From a checkpoint of a small transformer trained on Wikipedia.
Architecture: RMSNorm before each block, rotary positions, biases on query, key and value, tied embeddings.
Each number is 500 + 50 x the weight over the matrix's rms, rounded and kept within 0 to 999. Layers, rows and columns count from 0. Numbers have three digits each.

# layer 5 attention query, 192x192, rms 0.119, rows 27-31,59-63,90-95, columns 0-191
430493453474465491499530501472444506478481520481468469549528578483456539525604435464489492476551390359467587545421366465515594572543505540463474537454568577485421531525563447552435526495561502569542559570471435536449542507454496471464604467547575485548480559575546506474432464488436577441395534558409521494566563597508529580472505501539469480520531538517439340452567443447496502417429502429446495539410447541467541481535381450515477505516553485445562537541525418437445469447505471529594519537469454402456471458481471490504468491488472465556540537498557509417508464499465495520
444409516492543526402553551640364503569492473520387440601540542480504503420537525507473515554575496529466471487580408571524409454565480501527499557518430451435479496500522547429558496550501457464517481451497530441531488523474543477465538470465605411478457603499534477553588505455577468575476424500502498505513484564471516463498502481341563455519484484504552510599468462411565566485515473414549485446464498494604553506513519413450468484468439530453497575538466525430359481457454557519519474525454559443539563494551513471565526536559501484533534487499571458572490528479404489441
523476449541506402577467449563542507530518468480481519493537523456453429511526548525485540460467572376524573458436693473424510499525465593541548434548453490485480455599492400523552432581470579519498347489536487491426504475493497527516510444452489618469548437543451521422457540505474578533429412494546478580434593437576404482480497496553447503396483502551475550494507478469517519442476483612454460551565569541462566540416477564519441452510464467502613514457513559527501466381458475508501460439511553488526463514475516507415523593472617452548507645517512488477498432380477540622
525491595587490608446445436557538468590540556423446580520524455441544492473559450504494507578515434461516561507480354465538528435569464411515589545511598505458401443494458479474460535481507543537435527492510524507503447416488533557496479510489578519410472402515535448592508560453509447518530556458460538413519519341493597558409489634514471416557497425459564565391515474532468547436511466562608513476555511535580485478537511552521422495476392595524496504472641532540431437564505419501597614444452497542482558542490530533608517437544471513489549544440538444458542396502518540515
540509483477495504511518496528436455478582475488413410481495499559594528455507410505515437547494479487532430473469479510553486440498516498491534516545468436532518518530454621493335477529546410544454503534603458541619529492484587470438524464477468518557551509498466550467401412519486445539468541511469476477504448492556472494541522557468578520536559479504481491494501584481465377475507570471453539524449485593553423455366452487585675608447443518501490531527496616449495468493605472577476443444455522443487468535506560426474491403547560538348545491495419466473523459375503519508
497481469518457518403619493565495561536412453423479508447457570604445490583599570442427503555477525604472514488467494537525514610477589422534428464536628425586489553543467557499493601534545483562530634495456550388521485423517561515493542489419530489467468460546497464484458491508371484499472632503445456485496435386493420439362520489503495504529523546527509502460507433585468497474477484498458504417462486492439451547542474466467521564582491518599438486566534413538429487472508600533463555496571490582466416493618437460479557590464412566477503532518531451401500428490579575468
522496433476487465440494474540535456462512494530559615518497447504479533495519562534526482543516524548478580506429502587513472436515397540375463412397541568389591485512443449512587528500506472418453490524398633540540498539380392546482581372433439506548541597577465396677576471487662514446462595387469457411513462604467491583431534413436503403485491412481560490538531561545508444526521492451554604483566409484549539476497462465533573506514468493593412434466450550540386538368481464479447446561512462464374570443531388503439539376534464508504459483473565468530556422451549518465
478476573519465483549444435481469406482461514389571558454549456529470535636465597427486405483515501579527489436486476579499517534511520525483509488435508551463448514546507554533607470490500559472557488574527526476427512463462517393458498409460481453470578496459490535502496439444544436506512448514512444511570474498504475501534469476550487522545476472434487506509519562532449526435521536501501384447513539526428403502448522463521644347518504566545419532581537553511548480621495497400514527451576563422467564502523481457529554550416451485505537478595492511501439574525599506462
517521446567575522534465457423513470529610544479450451451451401544561542530455542505459453476485513427442442551525452471469411553459475542467519513493446501591478471426513477522577626457391572475531559371476532608559472492503521463537425532427539482420521606495488532473496492484566428494502419468467442462538502466420537484489487505601517503557440509527474428552518478523499490543500515482418511474572481604569434474569435533612471416505516513515465444446509496458566475595567462609556600605378543519476473585515634541560510458564491502486438402535568460463521444518590577410
565530517467534482605608518541558510579541425530442441499449452530497424398538515509367463502454457601512568577482519496533512579614480375534444462373538483484483507546551466457480601491547548463497488569561485502454562428453462505504439483462446457528510492395545484491498545443503526505457377508493513534393557542564558680485463370508541512522447466571429546539552442479399467447606507580444460473487560486524540521496568418560493547496478451500499435578465499556512575426466486593580491484500458430498456459551534572539560457546553580474427513403424515581472513426565549463
458402521431513440483557462456625568407516513517491467496499517478497515486578627572516528496552427587473395540539504452441489496448505477589435479649502479407504449499519478539456526561505688499487455514522493494458572603554674501357584497490592512459451533424524451503455440458500558513429593368374495365457535520555508483526531421434530559544432493475438471534411565560490550476598607444397495522559531607494492574508482395541550516546418478520444516493478381548516539460503469577506527497454587525509509526512420494602498451564497637526601503458594549462451561635519513484
504410558507614489449555417499513523527427492486624523491503479568509611506453563471557490471544487524404474544506558569541528541578537553525609464549585462468485453524458507455560474499495502385516471448522562529500536439575574500450427545573519589544523489421447496566570457484490597522472531662512414429548521677475516483535513472482355379392438408500482544507516526391450415579481529542468554591562541507425554463570414537422511522466582540447578486563604411473560545462516431476519430410494518504483567480475528497397542405492434526601464494415454512585416450569496467602
592463524490432532492505455594423470537505562453372421516437560463496547487453566429526486452501513461541474519518486435512463518463543540456539552481399400527494483472467522484412494475501426534533514514483511376529546428284490507476479541525583614536463499496449561482514545423418542554618563548364442525458412506460456590491486599498541427487439551466461560487492478507565379504556545518475519490467448501556467548566470465500354503509556523531473447576380412494508460470504536440469558482565458549539503535518614387451459464527458453490469502479462469481571500429534445423
488534432496499547480558446465505500498474507461474578428402469486640466457544539475424587320391505464407448585518515465484433558545455466430528500373458588501436415541521490494407535596472497566623397488517475546451431602435483545425548491449515544516508489547597468496507525506437550538424602490512463501540503534492558558605537559527453504480403600488464588541494366599486500466472497523401530518531484365596447506500473503444535494569425570552541476586485487515551522401552515480565428511501493558463496466529465585501438601443561498505469438423504460388485416471548570572
526520568484603509503604510543430574530469591483484460548427456424479460493499450499555503540449488465534576467423485429604518505603548466577549511357573499427494533449461575535456507463439470399470542533476607460500424539619496519525473549516525520384484415581582539555457618446540418527541539486594481562533545578444583547545533534474429483491617544439521569443563550546429437563446492564530551413486578484515455560449501470437438574544435541565615496493614534520488511612478439462486578512503431526520569494567605611501410460482474534523455548557531502555533583564562517489
464448540449519460362444439458440482514542464494558412395421518572543553433466547571527480321517497466358549541394455485423382519535521504532536504502446494475450478442524518558494473502515408490380516594556553459463498538497435536465607521538478495526447539476401430446493540467573567517515532499467557418429507513472507462541486503508500476516506499524537472521474462566556589510478502573556459451587533512534488520484432459447519581561461579560482421410415493513541473531484538560483533540471482478459464478340433457597508476449398441493516496511519495519590540508553532560
# layer 5 attention key, 64x192, rms 0.123, rows 26-31, columns 0-191
544586456526456422452391513527517497528532600479427581509485550527429470510550495403580424453505557402647581495531465624512473449490625515469523530452525419474457552485447478489502503390473416498530519399447458462460439542475529496474473532525513514601465575478625452559447477565481460498463484499557405517533364502451435524458485485608528446514537458457542520380505419480446541461497466606451537479427485465577525519546532520454432372445485521495440505405594469500490541426484537553485522611559495529470524631527547544445512543482446468538482472494536532511492499564499484461
574497460454592438442513586540544547492517536439504469484427568564528579561529551515638482569503541468519348465474558552469521457406549465559408455599455476476554598574472485519487455482590510424497503503533558439415435554561471486593484489477546489537446561494433537502497569485495429530421499514512480481468553562437534556427421405521493502496450543445462520552502529410501578468568500616513450501589526535551440553518555513503478546424493471454526469525589428481456479497500478345474547481604440498579554468578551470532548437513477596463483458550552531542523479485510445560
529644510565508476528512556525569551395478546491456464492582439610460456484453599409536517529549514421559447528555473543463526452434510536471601657587504560554538443476511560523563468486544492456506439603399485392504581500522483386498509584634471527499471546470506450481420516498428461474456476549544518496469510479454531491460490444555448510472549555508531491529448490529462415463440558511484504400472433467491458516508444519510549575565501425532633507613594519544585502541565486452470501515481506424399509410567508525459475496544472494569553361504448520512423418536440522488
556459441518440629471562539457445470485463432554507514507555418453595542488533451543464436496510473566535457473537327506526529515527535449496481461486475531526494554535383412517445447445557586506516496436500475493455554466447447484549528540532560465426418490529528458416477445493511492499453394436536534432463467543551476560530538510526560467587555592509422400525557448568428556464491558536499401550456509536499471495504525593449540537404398509585493423406504481500510477528555487570504641618573514509501581570464529524439543569545471596459412601458579515485503454522515458503
486611520417482562498526513521471511487430431516595542391468512518465594565460599438509433511474518476554468486488424456503615564521475479541557432521544445485462509499512516453444522561474388535449498549496525590529542560494497462481577461506494477510424478554325484524467605538423507538526448458506497584476458504551519547637565565438551495475572466435393440527392480435624497617550490535491515507481428519498533500412489488404533545569455487528536518535475535464488578460533486525458429485539528450554533556488487526512434536465519424435557454555523598433524631512503551520
468511522517477482470368503428558463476508512523505436518556565502469513569529509524468573474465478501569485545471569532530389468413486490494548593488430564513517522495402508552448394479491519486473388480446531442559463402494460411532519511530538455561568541551394556574508541514521513564536435477409487532449421456559476477464513543450414519412519380529530572480557494540477511552525485537537549529533511482397496455494490481488431567450498509500512492571504380498591449448552527544594510477533458429465599592463600547489573446623492484449514520556467529502449520541433412570
# layer 5 attention value, 64x192, rms 0.109, rows 0-12, columns 0-191
473435584456416504543520613446490504569476514422542592448494502536522507467591494507480479485497528466518483561452486529501538504540518551492478473562440418400560438509439460426433495551578569486436540511519458533549549556466516543433458423514553448491502430404488441548517540541493541493443459512509458481508514517565466506491420500521480474534495379474417508401541485541502560375608572498437440434529505358527584452458497437509471550501475395467494523483499504424524588511450503506477545430482489492402578504415437454456453501486519593507598553565456544508523537453573472518
516528518459588576565583447423485525430508442458464567451471494419576550433497397452537513438541523490505486522523478516489533509500594489480599456532431483535479488483496431481471532421557529487601465519509382507432508416491479451412525472478493447538445456480576494466589510605505466463488571539380498478549620548440495524467538497491564544530485490512573469519492472507437587475515511521532520501460538490492521449424540542608454465558505489492534556466499442521503525501494444531542600427422467427528554441468527481503562527512515479498384469513444484477476489502457503482
464454544483471548456504460558469553593410513516439483527473559474459434486472468454453511574478476464504533561506568519463530523498507541497531466512491403505584434563492606477526603513464421611481445488454563486492506565478631557589600555478440416533593583574422520526532500512447496543473627598470539495539488458510477479648485577463431559512527468487506479535528517488507473504510509575518448507587568367512445463533514460516472396514482460495498531542478527522512473516567428560532437559505428458470451513474569491499521463531547592569516386494467435492539472519484458505
560420519431599488466534508452519544480492427508397483506430505488528499483500503486528430490522464596460553552530427462479537554532489497415488459455533461472516509559420491550407476514448448447523483450504583483503575500441484407488496519400409558526506593451470456514517502471508455482511528519501583494455468471519529462462557552531470484496525478558507499466445541433584481587440538560484517580564432502507546415371577525569458527494522476483597510585409520484543458515453478425503500535556533498448547510462484444520552421456588368482480530511514572534472549400411463512
435532486527562516493537431580567464541463544580478501422519532523512492533560501443466490439518486521559523563546503512459544496499571482517571516548517514605506539475570497502513570487480606532458492395529527461548545437499499466572521518562495430587522426444473465440489457585457539465466524445449556423386605539511520572406428441463447488448524447558404519428366518490487517508631524551481443569590469483517426519499577465470446495568539519556480520500440500523483461354507499574494482502570623538598535423471410518480504492567546487479512478442441509517501538433518492568
458504602501534441556495499523550536528419485555584503461461435538420489602490558536485496509502519583458516426543530376482558489459552505484548555549372545606515474422456552483513535528500497557483548484488496401374426580588538435518461467485489432546507378447461461535495499469552522471549507520562546575513435574454500580462482530540525490521478511523514462540507501549502491447500467568595514583541540500416544473398531531515561420486501394573561457472481610484525544545600589469487525480512498551508476522437526528539556521495428491483482463577424515429541425538477512521
517570506498493554381504448423511511491515482532544504466396539520474418541543528522465550501487506547556554580416441525520507543438435502437511490455577434440482460533457557501498461503558498452431456456467478466459401425522514578489576542460422540501552461584573552530468549536495447497567537475476569419552431507528547486477457501516490439434460454523444554517516499535455511489484597541572511538478536454518562360443441478458526476520581444527425585376479538480406465477448470519513449484463464481491518552570481417551502518530451507527486451516532578614514501524481466587
498611454515479465488465485505521517517539514474530448475543432543466559481512518544487526514466461526506501469528495465507422493461515572432480540553403572491562478520550483518528583543465507477501519510490494441492488550525471524535457437441541487532447471580476463524528468520439584463491462538538617524411441429395527514499517463488545447555463475538471529443508432472469487475440465505375544567532440551486575491480467454430424420493384519445511458465517513496438517610395522530542465525473433514486503520444514490574429475520553492510424413493683448500477479482489492561
533471442523476460568529544478586497506495537413464542442471515507533516538510440509491608485379449539497499457479409493502498444500394589576462478500528524502525575473474451504523609501523578522487462497613544452498524457505476592465481568541493490592498489514552490624495447556573476467474522480437524449534482497555515505541437474493475540535435482413503547471547559518564545538510554503468455474473525507440497565491527493579540468461417455469579416482503526471538519587460479525511501517527485512484529496439475459539504518539580485391428502490467415534572421518580495578
426506429468438536509510526412433488474492504517473498471488498455430509530584453460465635503570508453505536512497505578541571385477477538485459494521484566463528565513466519444580560581520533443478580481470525432515497572528434511508409586479478536524473435442390497459471518517528507554422542548516452571445563413492467531542521579470469493512599461490574550562506578492443550513516473539458414485500432506474539531507497505530526529495463485409488533556461595486508438508484543478537469537513536480480533427470442461535609596519489494521496535512478522618440553518539516523
410538505560447483542533511505524526410506546405435534558464482522542447502471529509455585580485485470502538493485506428500517553494459501576511458617559423495475528634467517459490522517558441501507478451530467458503593532513530491469518428519523467526463400404566492420523533479399417449457559478440423526509476464505491544546487461504513538520494499521503535447496443624508510495478434474483484511542508577505466503469476489558497483608558464446469427500535502438486467559575444539489490502439516494486503579491481446449554504487414517603478526487578502476611501484531469503
443434494450434489471549545514474561545486523568534515519419507557419508540505426457521458464561595501504522470528561479602498466497413470518476478491450477551520502504469414463530516545430478541508443524517483532395554489556491487512498468458453468459564554495465431437609474502492473444466494462484528495446508603467493551480469488572550555546474552528514499522508442486453575525547608516497582398452448464521379473487530505505549543557578439500384494517462487473542504458432408526517471439595497445487462499450558445627652527530525501449467515440555541526516460465599496433
488457607466345544498509530473510480520444488438441524500409483446525547468462467553459506474539492482512413444480447532512517440494507511491575474542445494555614391521542480493431509510421493530497494545581473550499511557475548492503435498483365522548447478515435539499466506576413495486451496482470486503434552414480483396507477478515485497553561493514473568502485572541499500556423497467542542563451563530573492454535478484585521522508517506474473459467448519563524479478518548514527462523567545539547513528531560393488506460455508660521492540498468423418388446422377531457
# layer 5 attention output (transposed), 192x192, rms 0.437, rows 0-12,32-44,64-75, columns 0-191
533547406597500463455439462454565488460568550552510524564537471480407575450461530476523512490481459519494518511508464535454543476466479497489476545539540479566488587539569582461538521468500482502520408488462536394492471510418519481522476612581381356435477532544502558665480458500554516463483414573561502448550397613525476429481453584495448470512547540561527403440394516465568491583487427461559501557553437528384444521519588487495414469500499594504549601561488466543478546462509556506499418509433445529430513510539535319410531486432577505424497567556483407584445568542536491530
585584511515527516411552497463518419513474488497443541532539510587567520452475432530559476557490503572466467479521522554453427464515457471475648537476482454451420583510469561587567435491557605530478508380407433494540483500529410456483505558486442515578551467596457605496545525526508517454408440465433456443518509561609513453520525491562438558512576552499437472486476537491481515545497629516441432586480505547598403540490523478549435441524450477419376410515479527477556387565471519517505406628505512475486481450547472501539489569590444578383554538516444515483462543534541535506
493589492436417466538533514477468523514539472567390386505518471478511533542505441503504466481486553436583566395534545571525522462478513361497448544422440394499450430447605538484473452510590484531419411404516382510476406425373519470497452503547476486580553529471533402498571485530497505511515498486414607549647465525453633599507529504485442551424391467447474435507480455546514391486477408503501519567505511507512562519442576544423492541514506494419554468444502456516480523514478589500496490398513550515550470474527436548547477519527550587572533450520648497570512585623428506456
543451530528474507456500577454585459560530445403562475515518562573496507582463516532508549468492510476418524488558493547485566533520504536521398442612549588472511536516467543606456593469492397594438484409466528553601522490531493445432486535419512457480522473428477525470482531512616528518533483492543568513554467491531394521515496532569484410456459465566542478475448561517481491542529461466479501449537544540556430452440622446378488449420518477446531434528479554479517552578490508542447484629444395435555350501529521569487378538450512535549596389581539514501617454504511477475
542533422447458587602464577518545551557530657454593524542552471528419602528418567567511552617526468507528533498475507484531465591465405536521570483542523517450449532435462477517470523501549555426560524488457508518427431488451537463455442573508564531478569589550547561592500473387572413488526473505578576493559464474536525478418532521416483534507532560515464489511579586560512536503473519557428584470447558546480539455526500491486398569497523507564567449409521532434486505498541517513526466545435426493526529560440506501511457423512581509505482553522586470444429535517578514529
475477432498520598530494538523523478435452565531401500504527557547566499543510498421572457536433600448569540585455528530490378553497475458537529440485543498515490430587468551520462454477435541467553485459535467503500485321537581467365571513592552390511566462506407466445569527526480560449596503524568592510479423516610445471582546530550544463539453504438472580495480560518493485463520558430499401514536427509483531550558542445549554514433456501464476507392537533542478515488464432497550547506464642497522477479517495477526459483470565471592491507513580485506466447432546536511
501521572481453457484489413446468553502475488372406397451547563524468600508399468452535607476519533524564413437464522432478506401461606547484499505532519520424499440431411548472427458508485436551399566491599489488484502422515517432541546507449621534473525550466480563519464497576504502476558493619425445538601461479489562519523543473346452473591395459447519486492509480497503518490559434502499535595450499460487489560497464470560486503461510541480563473612514536504538594506459625593474493541432475429491439548505480484571551424505434600376613523474518461459512545593483516530
469378509510500496413499386519487493425536544490511479450518472478484550514510423514583480455438526421492492465428546510448555498457539546459477539484441496428449569549546462488518496521397396509524580508454593362497523513524458423489603608514541633444415518513457458474482463560456486549532555460583582466483491395455437522466415668492563410514474540451499580521514583417558447520431510514492470497471470427511537501489511536450561509398438395631510509466539520544473505453344477469539540540521514610531568487455537503501456474536502444441475503420481573563498486493469465582
387526561525529415518498469505529540475410487533580510573555452561492499466590543509516489554436547455539537466421519650468502483492410514498598506456510428500503479559601521504504433492465457563543533576513440460538408408468460442436529367485497424485452475505488495435470506562490621579466488533438425539559521493506581545427475528426531515449491444566542582508480550466513506575525510518469487433583502527555532511581477548508584452504509496513529515468472487495461442531515559560497431499473447602584484470472518458459586522499520533523375524523462462513518556449561505428
521475472424510390483519462535450423537532514578473524417528482477513543546452526506471483511402491495525467416576460507512433574588501492446498552486468420422472592464455523523505531487507498456472405558482518461562481520522501436574537520508553512559503487634529525554541480498582452568496447563570550540520498530488502434472554493507548476512433525497479504422501538593481502611483571471470455532475523511488479481444487477564517420510473521520451560523439539500534460483381429530490482442465461494502623571473454584436363487494440432560490452522577513556553545569493355520
551525483489470487436628460511606623475495537515467492522410552612536467418517372476438394515497509490477488471544469424468503482596501491425533478403517543484485548599383517460589499495484549480470565475542448486452444548486537484470444517431469430509497499477462446578422487533476437425401501474553537586415482524475523517553470521428454427514479519544423512454427465564492554551384529464458490404546535481476493501499572542517477521507493478556425567509501488480479489529393556499514468458452477458537513477497560448434466515435587556523537470388555498466456489597557460535
440491530579577523517455501379469496480509470481463461467445579536495577490598476519507544544532431482510551531548559550511613486486468549574482431433574480419456455478381543500520432352439534600537534484470408451506485479414499469541481590408494398555524516515430512477495432456486495623440552461554558459613448463534563497469455550504407461509438447371474600520467476529454535412488609537459484594506542428516548483468510447463586479550508659432491544488555467530486515488500551577517503575408590495537445542414411462450490583518516529558505472546562456550474411526490506465
485484426442574434337456500424479565498559421517513442596517457542444454541444461430562577539468567550530492412501488602472490442441449453431541541470504512522376538424379455610494563509423499516457383561460493445515517392509528540490486580534385512458559492550561472498556526556626519495537554448447489567514511584487530503510571471468540522542556472536589541505532499610431474498454440529496543451462501549501463471566464496476475571560530550494377559475564469512522531457494453517467467401569517534446491519591400559548578517509475553504471496462441494493584428546480496525
512531500498476467490440532467503570450472609459564487528414509487567523471463488523464557483432495395487399484563554486498515542488532531527586463404540514495589555562437447424528399580558518529468608510458533489473466520480511501585460459410606678504531481490497428452531467568490461456543487553546419532485525554470480545390472536529497504441503472476483543476560560451480553522405418479438458456493557519570456457499451510543561492555444489526544285478509449453555471534475496524526501457577520388547554457447483576566474548463509412544493515537572426412601404479616534463
482470450489462515581511529497542460527612469601573421540499552519479526541460457481379433563464582376501522573513462499502543489580648576474497485520539467512584511524414512491479490452553436490504500554533522453411494492513541523540476479467550423470400498422541447532509507441439541400442379447534572485529551586423429490445491502506501387521373419558506546484597456543535470526495529477502450496485455416450503497507510488443611534469500478515492453508517549517450480454496500573580557439449488466458547509483527467477521442490581492518458455485518453426510455483493472487
587463444612580527464574501500533556452512548423537563509462482523564478513618554510525687477503452446498481479435565528482491495537530541497473461484524477457448521532412527485510592445461521540443489511409474439500537453441435444459454490493432525527513512503455543501462474447602564524584588520490413471507585467506462451507498561534529461479584523562495669487514623511523508548460514477609562506482464462568530508494573517542502561458509498503432563478498583431491466484508470448489554477465477559461520443525520549498504514489506431452503532401360486456526509493546588530
494499501641442452490449513502528462362563574483536505584542487491506563483565563454459538434377579527632527468458490545488540450518459451580460513484509518478499465427577491463490386485571535490476556538472495448501469533464561538491384513462522526616468471488535474493451432448488371407481445460466477563475511438515521556501498479495509538527509505497429497507450425519459565442485423504514495535530461475408544505511476483531363386519456443463480467578461375442451543498436489511424545531555537457497567463495564538548429407591459489453517621537585519445465478510504429587
540539495493569379501564563521494481494518460472459517590479442541653491475537464499386409487493506456521451475558505536459414536452527567513485509512441471517483445493562468509581453519490591483531480550438415513483400486533511469594528487437428367468521491478473495400497585464458503408578525507502422518489518523458452427539398478473461650412537534502529513503478398544461477520494440549443519591447433509441437525505509489458473451452497521529504477620492473546461475457557479478561494507525451459458508518455463489490558451479466464595481563526425459526505506506426523524
502504468529431524495428438420620529415572354510501582529516604547517506473523538555509451478442484450511445446459525476502526484513610491507555435511594535411457527585523500531502411547507495458419554581523431552584557500507421574454517481397504635466428520568479554442486498522535537498454485477563492543429538512512490526561607425526472498534486463476453564527493539568507382527532513507459508450435577486524560479531400470487482481497511521480541589562411514452469452529476472530544527443524443500497439492515496540523628508561458488420475402436488517502494494472425500480
431518386562523468423500505537448526460442488578570485505521483435493446480536471661544429513439502435445576549522476470532531581499519450519521478489489401508520503575512567478519598484537486497478494511480647505518395521429531510515468356472525545463396576532476480405462414459530566522480536511586529496468490505539544530537478595485464529479560556463528506539409545516582484517522584534473551488472563554427493505475539543413485422562516493485466467429511599526472501533546471504487496503501527546506532565449483490367540556461476462560500496420506530450541376433577432444
548563474504487575484506471460547471505455495438511491476460532458433425516551530514458534474552554476473607553490604511600448490412494446497458524407484456458514505422550439497444580543537535488510419560399468514453535492387499512491484479516480482450454404478504469538447442434476490456544535497503456496499538548600414415529528400461539474538497504517491444477519398507461448559490506361472585541518494571525551538454497450560480565457500458615499470551617523527457537483483389488416454462505438513517528450497464447577555470442426438438425552522486411461493540548513442467
538522419520462494493456514517434466545488460391388421533547528460492474497477454473497452429508432433470420556550493467464395528479522554417413402474550498402499506574417448520576487476468465455488576536403579504474476509436545561551570532539574539492453532509392523522507595426433450482520485574533540522469413567506463498480512542514519389472451550564475524521572506531540508478521489446450431600501499441397427485417531442473515583536544489484470497533449487556490569488483464496473563507467541466505536512509477513656403467456453421467617530475504458439403522479487560626
511481522546483495501526480484455489516492477455505459506485502465558578450639472512567456537534511540422453551494520440462460435518493494524501518568544478497515473563516541510551501492491495467513530464477458519473500530495520504494606446384497493496424417473460527457496472562502469510495573523515496535533428472537541561461589629488485521510392525486491500414498424498444441545553443499484436503519397450476384512536497553466498458556531489494519414504517546484511531546602503552467548582520527470537437510509507495501506446446482502485502473482566449442537464499435570525
436558439478490496504486488474460493534525546568423526566442454575532436534502434594520528445515485526548370555598548580488479498543476518472424532448542535535481479424468468485468494518480487605574548558458545488495506490456511509433571479489532476496544513534471563468493467552478482457551497494472512502557594501498561524541550529499527562543447536535620553565435480503500460521514519422451516520421510520393522459508513470553497525472555501466572482400436465552568465532426517564496639567409506461434469584489542444507576579548509445546507465529584536586601546508447484522
608494539381493516511485597561518527523503484491494474497485451491544546539471555523538633507545478519539499475536559465499436500482538551465502445606543555564578595574582594578388536538527562504537490507522524575470533564477475532500476462482451442533496582531529549513464524493441460437525438486443470434558496482421361469503437446500533450471393481629514455511426490643500504521556488513428459405450503594570538409479427506457527467496428475443482495572494497451483478527622490420457552497507511450430474494532505518455544496467542558509471495542505469508582509508520542478
499533502523578512540529493539431502515541598405509490395457530444536494421603496538523551437516343508524453585467497468489499560472545538517494508471488511561467465497577508534551380540455555426420490465489605438476398468480566485565515514465569506480448503466471522583530470502459602367395464556572494506502486526490509443420541532460501447400525466532475503551472513494514454533422472522467493528559535492446605511473533504520496401423477519518537494590424502546539485622489523487386562584468468501496519436510493496442513464537590535490486454502504470498527543448506398565
539473481509553473435582501509508473545502507537501414549609522497526526585549514477496416536518552561497525547459488452512486409509523456584450566568436494630406554521509540426496561443537444436517513488491458557518465513562494509585473464550547498622507542432547467384436532518479522511601538438430527535463528448492454443585559443556582645578455563536517541524475505435494475497549556551583529498475485487540501513554500539505417521546579512515486565515464572465397545440490441507498444496470531535447456511495514554502450475537570484498454473483530559496470455475418420578
505489542473424361474391409497521513611505529496489512457471533489490507529582595421516524437513527485515458491561567448547463525455467505489381489436475501506493507547579527541492537566479492528577512530364494510534446511532478508505565550545474501548532541540496548579477484497479500574535569506610543513532407536442357483514561502363462495505475528459499470475543552462454496540458460478460520530470551596543613473531497478504510510501640525596488552521487456507553509566512433421419431556462508499473443540372507493480533469448488430470534521486592478592522497548564547459
471436504524477420545428552510501548542471495500521471553447540586504484472404462526604505520515501629417395527446477510507449503616434559541556432514555468599541488578468471463481516638409485471586515564494401521549393524492557585467546534516521479443464412448551455465515520476466521467494471507590439465435494472506519603478571469584512369453481524498529482545472533526542526575503508496466578443472511560507506490451386462522459488563414558486471487525487515533493462495470506511510474578547479492431454561528460544544511493525463513500455574505534520464371458431495491564
496568531445416574491466536514456560460474515610612524484490489510511453432504452542432497558542537461532543521486562469576455561488596487447561538461436539590491621533487428462512486542492545384468526445588512494382526493500490571489555523597543490409510468550460487490536525403426557468497530531559475528553552600426624533480576405445495441497506539427459546520563448520472534548539555519466532486417560476530577485513351422497523554479553540437489534375444513458520477517494470445532457451491534521506502583564463535493531592596512548543506521460456486469589560534581534455
512502580535387499490487452561460574435487387532474523414466465412393488434528506476618528489481511491525475497522530431377516480550503492415482537518464410544584469550556590412527533529521457532438571431521508458521515532441463512482492418510484569470511475514437481560537427494470506527461467615489406491520486452515466526522496607586555495398485495525464563584482539562581458600436567468605471511491557451447604514372546494523557549488476507395438538481393476522620484498460461528375457510548433469511432477556526492539462496557513530406531539500591429445508522433505475470
518565497516543415519467466539485485503460554393534399463474451432389572526447506515548565487569511553506604548536628472448501511497486567584462470497444486495552456445508554507540555484576603531561477411487500456517545535528476450472388472542390469515543553462519540517498475529460442572397558543454485476572462499479578537460422548553662511483489470552514524508532474389450554505488448571541513461533470525529512500531489478455496498564518478475416414567589420485483418470528537568354513549566469453530506487537475417473451487483544581573551543510484474546468575500534426490
573472510482425492604503475443541425599467540434511527452485512482547468427548503494498498400539452412493473483562479525542461540536586456499515478494533518530453515506494511559547539514543569496530536479482423497515502524562483476538491540512400438446522470419461509446535534473564453455467533445562551464487596492547399491406590495531511423483481488530494427520580490470465489489467484475497391490543533487486561469618527542557500569508534438530565524484481461561383470515571393445446597527523475571576532441563476492594382457524581505513433496521525474448454593518533421568
503462497518490429586544520466537520501509515522536475546626555550494494432447479424507481488476460475477401550548481530410567517515531457574565459477570496545533479545525510500492363407556541433481493538528437525484586428609568516495438531546496502523553502430476569489501448551504452520452477481462439450481500528507570609466534479540471552427531504548426429504453497564512488494511486575565417473457540512533452457505501494512483502495522490408476473531480400525529509569616466513477539450514460532421451437493547428506488563494573597511607504458531458461485435543479523410
525447513550514526572478473475581458551525465543535523536512495541584519501470564608519472451577410458457580436583537522450562451532553439616395673491509556485480525404596498507489463435425475424503540421510380452472535511485495513468425517473483566512490458467526379535523431445591467483562564411494527508500498554444451545472509494541422592515500562473414467562528422526427420467491511541478490437493636472507504492493515512474470494472629524468518508478505370440503485510486480414516423439541510470523502527506419541415548552582513473390477462485566519543535513507447415477
550431462506567535615556644489555552563490394520522462560459469437541512502461506513502434441492514526586518497533421540598560526453479585575455465450508557559421414477558518534482515390442461510453422498571519467550531560515482538457544433524556520474534554455588463573514568555391480338539564427405382534529539485474553521566488508455545551520553455475545522568548469509456525509506493546436540389411603557511581493500506513492454594420534507521534451395466411545535507438521594464592447459466470496535508484506465550455555503477539531482519510516508577361493470491583635558
462438481536508515486509516538493505558468531505498481457543440436446495594490619500494521547473456525507461423476506533617527464483553540498470443512445515492454474470542597460467494541505443469506509487416448517518455547490478498508474482542492563541452502514521388502598554587430518602474495521508525485526573503556434466415545441519439504448474442422517457516430544476457542490565442500503501515454459533503497454522467405471535432528508568421491598513603496499493405456524488531452447497584573576562490457526474498466556368480468528460516455499418469498375417505503484488
417415415526501511536509466523525428378502554465475452490476511469446484573476493603528458455448517539509589383513416465462489471527492505446544491490466462538579468554521431519539390555512478469483559441527508433560506484491588524493541429468569464507477465488502463503538570537480488582478555532502453544443474419458592496590545497450486531511636570505417535546574460299488466566472503495528497493593486499482556514528557505529440534531472557610427402546462506594484496437417482490529516475501454497439521499519549493435577455554528534482461504536544516485533514448433514529